Weights of a small transformer language model: vocabulary 8192, RMSNorm before each block.
Each number is 128 + 24 x the weight over its row's rms, rounded and kept within 0 to 255. Layers, rows and columns count from 0. Numbers have three digits each. The size before them is the row's rms in percent of the matrix's.

# up: layer 9 MLP up, 1024x128, rms 0.101, rows 160-206, columns 64-127
# down: layer 9 MLP down (transposed), 1024x128, rms 0.0996, rows 160-205, columns 64-127
up160 106:133100146144134112112101100166126115097129133129135114132141106135133153172135122150122108147109096137129160090079140123112111127153121155109082131121123074108134128107129134126121124123153160
down160 107:121170123139090086124141111160131176134197125106076185079084116104151120148124114150116123123144170133150136166147108153147105150060139140130151140104139086147104116143121137139099151121124104
up161 100:151135130106133129141122114168093126177130146144108129113103099151115120090125151098154106117107133162115143090130130111131074147097130118081167125138139133142162117128135129113122104199060121
down161 086:128134129173172130098094150115155112104137120131103125087129138102160132114144086141116142147122121125123153150091119131144152146138119116168109133076135124111119129151153112140109140087145124
up162 092:146103146149169126136148108114144141103151111125146117106119144141090085103099122115148106127114081105120120138158152125132104106128158130134160123137141107114140169162111137138150059136149194
down162 096:147135132196108095152088118153142126131182103094121103139140143172103163162151125159095143111159105109128155139166133083133102132115134125121118120120115179112134136129110149107113145099129124
up163 089:127123126143162131123146084132115106142125124120105147077139134146145097156094123121195095161161133165121134171067157135116143180126134171117125153091132132106136152104121120110136141175100141
down163 088:186108140136063161131113133153131152115130112170092149175121152095137156173164109140113156106114146103123114110099119120123109124123107135179154143136086126125088115111118105136142127131137110
up164 096:154075132117122116115145158181134125116146179123167106128173093115114070145100135089128115123110114164161157125142127137096147129163096110101134160133135133135165101101124149140176079146136149
down164 110:159104096163093119128100139158132153112173129103138158159179121110098129099142112065142144170163108136107125160123145101162140087142138133098087148082106150150135103118113134101089095126121133
up165 041:099122145125152155123129094132164183136149141094153072092136119119140127136121138117166099172114120118152165140139140134088116126129123149128137129114132123094143137115150167113155093134130162
down165 024:114123115131119136155135124136116182159187107144110142163121116131121110107123137100141132148149100113115106137123099119102126130088097167108136179124143110098123135111091160118101125142099129
up166 101:136131142136136136128063087141102130152140112152109125095129101171113097095110133112129125134122133131152143111131163134128159132106149142083148167143141110114123100117127104132159091136085169
down166 097:138121165115104123149178118154141135103117118141163108162146155117102111114120165125130108131097134125147165152153081122085100105148087143146144109117118156130079166125140159117120157124162127
up167 094:127156124121173153086144137086144132115140144112130116142118146170101142141142129129062050124105134113152150145106120122140108106131156131128113139113095107142136145092132155149164139155117144
down167 092:121158111150117128140137122139141145123140147133162111083108115131101128154134157115112164130129143124138119170152133167142157117158127126136109108120143159145116117136148128143132105094124056
up168 117:130077128122111103119144106108131158147144112081150106162146130163101109140117169128081125135066116133119141117120145130093118113118109169099131178115125127125116138102108130099118099162116154
down168 108:102129164081108159102125120210081114125086117133120146115112157147134120106105112145095149125166107136130130127137184103133155139161112063101134121088182118143100119158140117093109085128157138
up169 096:146159202125166090092142102103090101146113180134156103121121145111146080137156142147124130137126117132139146111135143107097123132091107125096097157161158157117142109087164107130130110122110170
down169 092:134144097153139163152135124135150048131078111104125140093110128105123149120092132126092111143129071122148130146079142157130139124129118126134152126101112108141148169124082129141124124137162091
up170 116:121140128120125144113110152130157157132139106088116111113151130102071074120118153142126117129129126133134155117138145144091135098177160133099100113068105173134133159121127186074135118135128143
down170 122:113128135100128162119143102108122160098138088139144123133129165134138126110133139126077184119153127177125092136145145148127115122157132137130156070152110147102146136170136070084153088147120122
up171 063:149147143123122124109106119139106148113137165120160117144109127120167092170117139093116109137145112153129184133118151154094164116143127148088071117108180089117164115110126146130172107145108119
down171 055:112156154135111119124115186156103143178175120136077113136106141140120118131111159113141122134102153168160097155141161095141127134142139108120134110121100134112151142158120112122120122106153114
up172 099:093066126154137138139151106120117147171133173123155086164134121144145111149133153127089104141096081129161112145195149072085115121145151145092117122141105112143135133123145141145129135135102125
down172 090:120157130103117110133122118084138083079095122133135133096141142131100090110145138149181137151173125120130132143115144164132150125115139134125133126133171155129100115127120113135137132178086117
up173 037:121118156145152129112134110123144161140155091123120099109166127101116095115107173123154092159107121121142163135119179117122129094086117168087130137119141111093164156112118156108160111129096166
down173 023:118135121173166143133114110162106143093146137102144117159115156128145143143137148098088142114115084117155120124148134110147168145136148133130104119106142103141131061136159138152102115110119122
up174 105:127155150115167150110146126129076131134144180106143130127113133094145126091104127101151105165123134135175122172122143139149129143117176117121121098112108170136108118120138190134130126092120146
down174 101:140116102161077139090111103136141055089066140154143114123108130137135120169104104106123089087129134123134116134119111133189140150133120121081135146119139101151108116114103127130139111161109161
up175 106:098104135094114123087159104075116152155147100100111108162155140151180101127135152136114111128151121105131168131126158119127106143127135201145151107124118142138133160161117145081105108158127156
down175 113:115140117117095158154155119144137140144135130113123158170154131123143124156127088130095172144138186146112117147152159156074118102125140169087125116152156109147138157127161160075145153137113129
up176 102:133118126156152151100141161121103140124140153104119130136145121055175133157154168128123119140110141117092131123128127139148117133126163146098069081134105155116132105106132184105131112132113129
down176 098:105135139147124134127147150133118128186109121147103175125114123115089114142128172129116104109138122135135148106118127126117136154144121136159092148139115096094088091111142136154117123132097086
up177 107:085113155130176116072151099156141112145147100107129127152164086149173099124128125161078110120088083129128131150133121131099122143063127105137145136125127127096124121123127117136120127108134142
down177 094:162150140113126140176105154134109050096058152129108150120121126124116101158146119091156162119134107139122111132133087130111114117172103144143102147137120155113152134118138105114138113138126137
up178 104:153141142127185095089126084147105140135118116121128070103135145119168127101123103114108114131127098095150175128126118132108108144144126127118125097130099119126162150198117109147133130154116176
down178 100:155196127137092117145165081128121145145146121120107118119102126104158102156128168157176105124163124148115123157141160144144120146111157121122128085097153109122147150128158143118140132155176125
up179 104:139108156132173135154152149130097176076171113117174072115142153165160112092087151116097122149096080114142169124115167132086134155104111098136166077133141121158130110123112124154135117130152162
down179 110:180157124136117143092097142113162066121118175119126161070116125089140162132114119127110160146123145115172108158111097141129185133138167146099118108105137128114164140106125145101123110137134158
up180 087:113133118143133153144122127099118119123124161144110136126125139132134141179186123125089116112128120160183153108120201111112122122096118163089109152135148164088133153171163146146133090129118147
down180 085:138107152118157105127137118159123105115107145122147185100070094067102119122121145125139175105107087116131163122095091146098154146129123099141059064137148139118136143123118129135117158160122107
up181 100:128124126114161132151116104118129125112125117161169137102147104111105088154083130123152143101117142090123169151071135127116128094085060122072129179108127120136133140136087117124124149135102157
down181 088:106147131139084086120094139126133134129153161102092108115084152130167129124155161146110145151142117129144114126147163155136145104189119098140122077140145162078130127111158143134110120152139137
up182 110:145153125160117119124103091160138147117157121117139106103117124144136097130143150134140132148148138117083138144087104127092158119106119127108122143105109135083143094091102131101119113138114160
down182 117:130154122091085158107128173108085160121144174141105109154112115102118117121162132121144108165152149115135145110104124124112101131102144155119108179128162137098109142145127115119115150126119150
up183 057:178108111121172109118136125130130167123133116124134105097109166137152097151097147132126096195121125153131109153104148139141064113129116169113147137112129114106154124155137156138112140137120143
down183 050:143175123162113108119132123160124107177155116130153175124158092109128096061115144156167122143151140117141148118175146109154182143112151105129119130147135138117145133148121139151105128153166105
up184 115:122098134157114108121125126131144133142147186135132109114161112150114084151133147119144096170127123105126170155091169170097146096137137123121181100124117116128149097116144141153139128174112132
down184 128:113152155122115140074163128150171161099175134142146134115154117147114129179142106101148144119104107139111138093097149148140086153104149116165165120137113075116133101111148153093167113121096149
up185 086:109142154083170133129094120150129137099133165070184099133105155115125145154146129082121097150105147173118159115130190142116150154122128124111135154105165113092149105085119147115141081136097129
down185 091:116152112112099124151103170150145161111162098165092077156085174154092132135142113139149137140094156133167124159113128152115124176114167112115126118105167131116106152131114129125138145084143106
up186 082:166139156135107143121113101163137124164114148089098100094136106146130119094092147122133138123123142166112128136173144133091085080134160163126164197106131084060171153127123160157117124132100115
down186 072:135118129163105120135162110179113121128146082112123134122116102130115128085138112138129172116129129138116112103171131145148143074132142149134146094159134106115110171152119118112093111143140095
up187 098:085151147112158139109116151120113123086148113122147120144193115075077096142121128094135124173128120138119118166163119123156144074140112147125111112098137119151152143124136092112122094116142156
down187 108:094104169138134079143131141127104107133103097125122114115085149154126099195098138118150139114128143104121127094097133121120129109130156150106128117088146087112146080110153129106153149131125169
up188 109:119113133123160124095129071120164153151166149086144118180150124119113075139115155157143112132118127158149136103171155151094147140088116119114164107140076148126109122106137171095160117167111126
down188 112:101154137112118161126123090096106129163131148107101103151110135118093085065133127146108110177137120131101125085121152104122132160053140159138115120126113128141126161138143135069121148107113101
up189 096:091142186116127121131138114107135141132123099153157126179148124163115120141119125102174123146112130090119124180160161106118087109142135099125101134150121140127111099144154116110106140103135153
down189 085:163127069166189160122149143127130132101143131121121118098113134148184116109166117127105133164109140153120152106104076170148173096101123145129134144109187109112138219129154121139149153127121093
up190 104:119093140127125153108119129099145142093132159143176109108132161127134125109127171126155121148135110121122133156131123134121103112133106112118144142102171156152158165089109117086125139131120111
down190 119:138155076121125094133156144095154163133181123127144117143150140119148148108123121130124121150145132099145138133124078122138140128138113134125104139119155108129170118091169167133105117099145121
up191 087:096145132104126133120132134133106102155132146073173112083150141120157087140097140149178143148094117137113135084147144084134126091163158124153116084143095141080138089152152139130102097126101159
down191 083:118112094115099086119103159137147107117115099139105140146170139122113149111162138086100127116171132106133136153136098183129184133105153138091102144117101108142117099162145127125138101139147127
up192 116:137122196116125141106138114120129155121137145097148111132128140135141071128085150145109091111077103158146140117120126116071113129143118169133138152114150125124112171178160155134176101161145148
down192 130:159182146104101088128142129123189165139126132157137133104097115125146147141147136139133118132145167115126118101136120131121087147113105148178140157148110113122111179131129100119166156131126130
up193 109:082144167160159142135140175145118170152181152105145131118144111136074125111110149129133098134109104131132118130133115141119120153123159122170162146094110119100132118107151131090126115147157138
down193 103:155134094200117117119142090110147101110155151139109103118119124117165116120101134150154146124132121105113144102127145101123171141131137102118079152135160126145126158128148141130129170140092090
up194 088:180107173104140107134121114102133173130164103109122115119140132113120192098180076116122120131105134149117131145104163146110127062154129140120160109145112141130136182134118143113102132109138120
down194 079:148143079078130168135100168145131131097122121164106154132144113120138106137129177113147172109137126129144117112087114136147104127112151169122069160108139139076136126127089132123100086106123158
up195 100:147171159136130095146150105132148141152146098106136117106124139102119100145104088142104097127082109133162124091092157150130173115117099145085095111120168142084150155148119149136098131095104127
down195 095:159121149109148139172116116132127139139180100113091143132125100083119151128098118132107127112116147206096117105128158130156129091082104106128122154113143123119160105161126133162148170102120144
up196 093:148117100152122158107108120156110140147131117130129106096145163105093133126071116136167128184127092148152163144147164133112154105109109115135145119108132113127137176133116160113180093121101109
down196 094:119113140158115118160141145117131088151101073108123106112122101119126134140154142113122113173108189138154115099152065119101053135170150131107120126139166118109139147110155113109149121146106102
up197 042:103106162096162163131177107132124147098177114109172088103156136111137103161086167119143083152087105101137134135145132099105130096148149131087125160134123130121162119165111156099131074143102147
down197 034:129085177177136132151131112105097101148104129129119170093096093135117121109143158114117094112110130144147110116168116163111163120103136086109147139140158146099131131123105114128144121184172182
up198 098:114117141112120128113097106101122110100119118133158123106158157117105160138131138150152137195149130135102148145164179096114150106123135168089138142146126105124134170132117130126145145143157149
down198 099:083143100147122094143144082149146088145079123148077155122140107176133099138119123145135122179085157132122116132085076142137116135140115128173096097136127086148129085165141120155143128112119084
up199 098:114161158116110099109141134140123168155183120086134099111107144149157124126095152126143108144110120128138129129163134120159129153152178160101120096133107112132164157179150128127143094144146203
down199 096:097119143180142140114082130107085070126114139147082133132115114116050148132132136083130135138138114153131125132145124110146153098130165122114147132147128116155124083173141133123133123131141088
up200 129:137130170141113087120154124109115153133159120122167125132196109162101143115112141141099117160133132151179159125120126117158169132093091132100090150131151132122143129105169177108129119160126147
down200 136:156081151107131127130120115145202128134115108108129131121157120121118119102124142161124142147129151148094145089137178144101111145140168118102099140127133120121146087174092130129131116182109169
up201 096:164118159112123160115082127133138140114153142133154124144130143134105119106125175141115122136138092140147154177165178098128130121050080097086111143139142150126133117154114130132107120083087149
down201 093:128146134115161121128111118140155148116144132112136086100090153108100146132128114129167136140142133123108157122145117167142141118152116154136102154127128146143118103116121142086155138148151160
up202 110:142109120109121102145109133107117186122133126102132138125169131136099152148140152093137129166128121137149139109081162119154107106079112151078109158103154153112148170164130202128136089103142124
down202 111:114113174137165123125185156136166095084100100147177148115142120147135100122098153129152125124110136116086127100122130127091113138143159127166144137164172108125131126147113091109136116184130119
up203 108:132133127114125098098087151098150143109143107118118128122196143144086142133112119167101112125114116141141133124111151104139151101104108139080130117144109121111119144149138142107127091166118163
down203 107:106087151123121141139128104103145119118126095103114147116111183169093113111099129121154129155132114161138108177097166147157138163111113135109095151130136129144143143096130138114125136123120120
up204 108:093127151112104111091147119127084144110143172116143124129112134100093132139142164105155106160120112133144160105138181070106118084101078153144120130128119146093148092161173126107127079148133131
down204 102:140142094138150137178143127146133140146145093148111118140118153113168167123127137112134138114100167105126102124129073155133125181140129128118108142107132100143128120083128104155149134161132130
up205 100:166111120126124121099151125138117167157122184106111108117113119111115145135113162130137122131170103099160179126087137149139138168091116148142154117126112141086114142149113176078148095120093131
down205 093:154157140163113137132121178162140141124056119103109138153127143092110062115154136125148142110102177141112120088145057132099130117141141126112109144124135120113117141129120114102126129129097119
up206 101:138130135116107107123107140122085143139121203106124099172158088152098138115117137128172125161128105144112105106126159114116111076135113126123131098141107183123087154095139149097138133141116147